{"tie_embeddings": "early", "init_std_up": 0.0618, "weight_decay": 0.041, "decay_shape": "cos"}
Each number is 128 + 32 x the weight over the matrix's rms, rounded and kept within 0 to 255. Layers, rows and columns count from 0. Numbers have three digits each.

# layer 13 MLP up, 256x64, rms 0.275, rows 43-92, columns 0-63
164137145144162112138133108133135143166111104114110145187070136120150154074092170129177148121170197117157133141124170145150123132126176177166175192061080123125103117156120136091155144132081157
138170118146163117116106083078171154197101181127124174110143131157088159135163112125193125164145090145125139160090148183203089113125141149193178182055137157110099156145124142049050138140107104
147126113151170079091128119113084111147151165153078053156123111134172181078067168106151117165153154142164141114093174136110086130175168133132124151132135112124149120134129131075124158192111091
154089114169174145129131123192107136194080138115128056183118134096171136094101123116086151117115117154105079097129186123109133101168118111172125119125130078111149114169132118150087123115152130
173127120175133139084112178092144131138086137123153152135098169151074086119132070144067127127094138146103165094069151127098107140095142103185170157137118130152103159112093153159151144096146173
163111165189075062163115112200112097121160177084106132144114154129116100109098095088145123148115104150140111087157172125120129122105070155150120140168171166133130120162062100142107125138124105
157049092139133127134130145174145131145122091155112097160102133145177130101161134132160096120169067141148141054100121106133092113163116083131176119090133097155131175165112119134116092121133157
197119119156108146118171111121138094210144138156197139084136072103178111054096137070206089142087104182185146085142153120129092122125155125148132145169147162110157106115066079170097059103157092
131108073090132095123127143169144114083062133130162112141142146166161110106119149107096107103134141144127133171129185186157101099168130172136147114138119171150153125106168078073128146147155098
132172109155144103130139091110086135167145157121137142140120133170127172102161088151139093198193080170129132141094091162149130108133123156150148149089122119131081127139175150101116126098094102
153139079107092146091152132132132123119154116093152105146080086113105144151117152166110148140084101153098154101124179138094095122146070155155176123059135111148066123116136138108136086132160096
142107113117067101125106070070183024114069127108125114165161128143165145066141138143116092204087158144199159103152128137162109092184118168142134163126174121206126116170114151115153152144157090
170196130116128083098164190081129093152122174197147131088119095152193199085097176166070110140124114162183055060141083179152144080151038151161161126178125192092121210162084132142148137188120168
146105094109128108094152088168121115190128057121130143157119152137143142178156144169051111198115147201114074093083170117131084147167152148149163179071090112121149132144093059139107137206121160
136119140102110098120171127150108127129132057120152086133082100123071122076106127135168117069124143145105141144069148133112071147104137132137152124105133159079115135157103095115164143139120095
125097112179086116091156151139107127165153121128080127106128135136085144083051171134107145128112143168138089103117151191089133095191147138147165177122116167127111118107122080139168109151145045
162150105124058117107133129092139138171076091132165068106103076107196163123072171177174100094132161123111108168097096160139109127147118144162151135175180165108066147120127041120102177148154152
159086112098109136165212136065142109082090114168136095159159153081133117142098096087136086107080155116118110078096127116094095122175119098180169147127131140112040116146177102152151166107133166
145072132128092189097141100138122091114154084181183118153107106142108109151130130102145120151130067139121128079153114120165113122180112101136148161153153130086145149207135095099100075164131112
149070128204138113123132125121179129139133084109078139142129154125137117200138094115081117132103135159164139087094146145185074157159186141147157158116137167087125171121102058039147111088109172
148094090133169159094129174123160138118088154099134135133107091106170123122120140116161104106078105159106140070153088122148135152092062177161142159155130120127122135158126119150122108137165155
184169157137103153119132117119168081121130105089104176135151107148126106112131108174129072116206039113084182113085091084177104184155108114147172160102173122184102154221107095132174125139076156
161130122172138142059107111136176119135128149071141103158163136117125142119090133120135148094075087138131144076163181120102119110141064158133140142137111135130128138164117154162144067131156137
151147184157092133070134166157159066128151096137160122158141145155116101103177127229208062141170125232205137200076097117196103159128160209221188124105131147091098210140177157124127119124120153
162140116164103136061188080138144076141120093105080138143151093199109129126069078114122134116131069133139168135163169191206165104103148155138190175061197131191156178145116128175129164085167126
175182173169060138128121182123122100151108172139107105149126193137134126148081162156150099172078108123197164061153157153169098094141193158161143120046096101138131169117142064056090090126094055
173127081121128168067128088078144068130105135149109165156096129121156129113147181092172104117088164169116144136169143168148148139114101154174175109111076114073077180126170148124100161071066130
161150169143145123155222152188176119181103143122171131112039145180132147158128083164075076174164111128076105147113146119175092090111078180210165125156191157104150148132170130164106102114102090
163166096108172127159119128180154109132174127157140139098103138173150117146083166086125135154127071125191123155142180193174101075175103119129152156093098154173104155107136143090170111114130118
157170176139097121156100074100134148136126111132123073182112188101176099122143156136145127132137137182094139087086151112102110123131123106154118115106141157150115158169132126130126148194094091
141105115168126157129159143065165120160116089126130118131157105133123143074172077176147121176136116221126168182108145186137090113095152189166158176088081072179107128113103146145078122104064114
153080154188138182099116153185161067120137127134117122181140198092100136149092110160160091125093147143096115176105175147125120110110113118142148174052131106066089159121189149123115129102106125
124110170128125152104162110139164120172106096196125090130175166151135195135133112148145111160142164194161090062136159100162124049120146086127173194152126168134125143155095120155173051152151065
156154185150117131107113140169185124130121111144131156138093177134085193167166130160138098123155103135121110177107096157139128112128122167175139150123123146137162122096188079108178084102175089
115122110107091117143152166146099090144146113122114105120090115151129179066129169121138123133136093158179095045148144155167108068105088140141130175127103143163153147153128082087162116170149123
143106106163135128120161112176134121119174150058101102134124154175132098135168139120115112168110109164131119052110194131136057169200158143147134145095175150126161124162115082140197063113148122
154093155120161039086180110112141104157101130085140124157177105147128098131084083137163168137119125138088122134136154136171124129149129146160159132105159187104124128113141151130143102118097143
118137162135108076175165099127175100141096150183116130182155172088076113101129121140158126135098117170148174138147097112078104129128113171134132160114152126113091145161129132124161135110114136
124126148186147130156095190090110120129125173174083159175105145144151160102126137116152091139156078175134142120133117139140133085151117152139162120057134120150175132160116161071147094142143142
145148138132135158141132129168138092173121173141135146157083165125103128168189124148101110147142141113188184121158123111153095102116141185131159153129133149087127150171148102151108110156190067
169098053078114153089136127191149067110128130076134095125138101155102122107058100091109136116117147133190169136075139115144054087145122130144134154106155125114129116112072124131127113122152109
133115109107110145155091109148141122144139066164121110149117112131151160139108157199177070114146078147130079107121122151138127149185125116143170137117118127134131109157148147104138122188190124
135093139165140088117152103138067113123101122088125080108118086094091111125133102181160094153194130125178106144118137115122098135116167156171156154138214129146119119147115127107151138184139110
137065112137177152107131084136154099118134131148178134136134198173111133159142099148141068115126137178130161143098106162119068113099125085136146195088122093150098170134168153112067084135076127
172150112120116170124141114134128093131103090137080108098081129123102188074099171099117132132156096134135158154172175122081112071120186104148132132094164134099075151155188104167132092170121110
181149148157068155072204185179142100167060138114139091099118102140110117172104074144128132136155166112160114139085160098173094128110166152148149142103059098201103133197140108116155108111174109
138108088166164147117140148078173131178125168170113167209121096175189189047130132137089078159161132168116128136108158152221080102111167157155157115110084165104116135160126089074120135166075122
165124136141137115128138122121150122143115135111119106127124141146126141109125129134115108126129127143146124129146140132131123133131126133145141149120136122133107119136132118114127113135116103
181116153147060166113133150116111080135058120111119130138031189101117159031104114119108060122157122133143177077182154140097068102162159195118133184105160184148153190104130039148129182155119148
126110110103121116116089065091138145174088119129106128168152148095175151110093076138126106150158095163154197163126122128107130101151114170141151150088159135114083095183155158116149047127137081
# layer 13 MLP down (transposed), 256x64, rms 0.263, rows 43-92, columns 0-63
058154116144110140148185157115130177164133121039138114141071158119133130150150113195144162137069115098146148087137096163104119138125117162147208148097132102191097126126146158090098139097090163
172088099066109114156134080124103088121196128142097100102130127123123073071072170111127145084188089164166198161180108110132066121135181136112148139149091188099134158104035140097126116171144146
075124117105168120147149086127099129172132118102111107132100079141093090113134100126103117178152155107149109107133073116169103116164117146051166147161185112105119145116104110161153097072124137
131099151149141152096107126166152127089152145145129148157122193141131137127131160094100183072106186129137131181085167146118182142157146089157127086137168148106155151129186105113139168105107200
176132123135154096191108093095142133121145179183096077199107137113130167132128184098146139160144117104142142175134073100125130143100152163090111180136143088095203067133122084120156097181155138
055158123130129117099148124109125146158165093127085119123121097144125139118124183078080146127153153098101169086151199123154162193105138116167126137095181088106097088116147077122142122164136088
114095129114121133160143101125073146137089123093120119147154099167142153143127151205086103119133058121166127111092154070165115160117112150098118103075140091116176155148163153140120131123088148
107144130166161137149169112157156153150176148132201151108110143164099092053044141090135119153079130128141168149177128140215148161140142159144067189102123215141157094063109124132194112231091150
172165119143140146140125108132126175111152142115146079185144139118158118160073157121100192110160113130112113174100143138129064114110122181086102095150171110118116130082126079108165101134107108
119160116089115101129140087141069160120130099119117118113126138107116127149121100129127179146170140124068115139070167117129117099148220108171146127110118120069135122063133127135063118121125129
155175113087122154139134181159164126108125117103130151115058114125136104205099118124085138131115125199111136154111083132110166132102059100174150156159119097097150078118134117155131123125099108
116126084112124154127090068105065064127179170079095131084143098147105067126117073133109135158126116069162122128165173129043152109117160120099121122108115182182137115139179150146219134138080118
136128121172104106141115167126101117151194170137159103095097121158073129129172119146124192091109111081159183146155055153119032097097167163076231157149077095151205082055093179063057152093112161
112117098070149147090169100131093125131114074163122125104122068116178136127177124120184175122129127115155129202135116154075137148061138122158213149168088135078132169142120090097182076055147133
055128103118108143104118152124112122071115096163127117128137132118103101085102148072103214098093099121112148145125119133135123085116098126157072101119064142107125153127099095106174121104133124
087131132151130124121149186140093120125171091130100117118108087131113112128137170096128211073149081100121176095158097134067105102120172106124076175127104129143190125049147119101134113156151143
067179154111187171149118152087153184106111107115139083074093108120129121151112140154120163092149184076103122136111122143176138144128115067117160141167145143031137126182139121136121084049143115
161118083139148132119121076081139121127124105113138146177158095107167155134080115169163167116152128061151103088126121130139099174110149066183164192160071099103163168194108191144123136083120125
184157126108089176126117164124104165143109162125168131153092151085111145145134133195164154143124172127163072168099122146144088095075164122115100127138072118154113145112124102133118113097109137
150091080091148121143139100136132139111116146128119157163174146124165076153128148087118128122067151061110177091135219119114132153126081139124050127094185117183066132113157082138171128121131194
043163141093098126129136153132066114114145113092099098109102161157129151161109159150108134100115111089150140097139156143141116146080139157162125154129136107046173159102114147107108153088104126
168124111176148095092102131064082109139153120126037141117109116053149094106110141102203110070178115190102087078096119102118110105120110150154123107151136160132151134133144129255126070121145157
118153102116080094099127131155104153107149120096099118116131120167104142150133100124112123156126137146128172151170092159101129076103136092163096142142140119084106161140149124134101198072103134
013144176184146135120082152195111080060107143148184097155201100079101137171112109099157190135101182203120141186113061123110071141135111185100080140121199113078144191075104136114136176116119136
215133145119130193166159083099091079147085105091143111110171086145021139179109160174094124164077092115144070117099108091128102163118124121179164094166122171134164100119084117177172070102125104
058147109082073116104194129129089103094121099068136141142116083153154067136117195174110159084112126094117180142164205060120161056092151109072092098135155120150122112084116148111086161129135154
107136117160121160127101164126116147116118149133072122129191132126119152082179132211159061133129146167110106076135112044080080131030151132109016116135131124091130130122146150097126132145128085
032112194129157093138112132099142027087124176135162075073155089112093125097126116120188082125088121143166067165113121095095115159172165094112061132128121139092179138061153119116122104133164165
081083111095127130171087121097110146063124165161099140107122159138147059163173132151108206119149145126104085168111128137097130100132149142099119150098177171146074167154139113086141111102124119
173137168148137128138148142095203137091149161115105126141159116125171113103116165100164124154105146164148120107135124165124159126157114119120112120147181140133115116208169144182164070112115138
085093097132082110108129119121082110106131057143110117173101113202135083075108155169107137091152129182131113149132101121121117082121156143021164103198059123074123152099135161132089172082115127
110163107098104115139184183119155148161094094127113103178099132180160120146180128132137163130124112105129117070173165093168062086172098123100150142105096191133124137119141112108159114151140185
111188131123081127101122116140135148130113107111130093072101117137156175195133114160205144090148161125116137112138082105136137105118168055159055166112067148059108113117105139150126114121101159
144156147109110173117122058166133120123094094163159161108120096152115115097118151146044112116130170078130136125137155143158189155117100127160107103167094144105117095157109120106186091096114151
129130098136138155115133151099133106121117124145108088162146121148122165125111189087172120030114132139106160110158177129134157181151143116106099108144090104125178106087126148162144104176132141
192150123123135189112149114117105106122131145160177131143085106085116182100109083154126142126098120092125080114090168141144193152102115144130061087124164099152095099135086118179148108091090107
099072116069157135114135120108130107117129158102171135124100141108111134106091110148126169108168143147126122118063051128127164151127116082078061098081122182118147109141147115159179098104116115
189137077131147101094107107106175154120080155115100158147149152142154121137192089102121106148121102096089094080123109114134129119120122148129175103115149097156127091162110146152099133162126128
157095108146127155136136093161108122084165126113117162120118165102119111135091075144120109155123173080104091123122159137146155117175145110129180149112153088145108140136108178147104174120154094
084135123115137192119156148102176106142092095106166119142094039130139129075110162144120138085100116102117120123142174141133137160125145145073160101104112148135103128127140120100138161105084157
065154184107091070113148138091136128116124161111118136121140158120122077163147158126145209111134091055132132144144151117138135128152124142107104126083130140134174135135167088126149077174074096
172130093105123160147115079138109135109122105143112163064185120104127123154181143178120115130127106120164086145153167148152137128117151130106147140146102149070149117117123171118133103057152164
113185113102109156118147152111127119146119088108161196121111173121137097147142085149128165119097131114064109134076140128087166118096078092174144091115147167121073165090198143128113104093093143
000101140124101110126128178105117106146116112147151117132094115122144135141099132165185101119115133121165080132086153154132136153103136156105134134130146167140072119094138112112123134134136188
107117110122165112130156126116167136140129190151124124176111095118113187167148124173137207102154089113124109117152089128134128129073095159096063082126154107115156135102129129191117166070160108
187176188095078086129151139098153131086128143112172079116162141164130077122116152197154121084179103097162188068188135080112091145086181135128190145109102141154161081140132132180095133119117132
018182103156153145132160172148177164094087128131170163099113132155123144173145168119169153133120130149089059183046147156115111152093148125125121083146131066113163075105154047123082069102155115
132128121114129138124149125133124130124148145130135135142124133117132145139135134132148140133132119121145134122149123142134133111139111140130122109142129133131122120138141130127141124111121125
000145121115088118105141165081135146145139091062178138158171096166090092085161189136140147098085126097085174112115138102143112109160112146046124156105177159148091156085134082151083139194100164
041109146095133071116092134104160111140071158129119125102184161121142094138106125108107103118118078141095147119157137115144156167152155163058114117115160110174113097100137118126101118166138093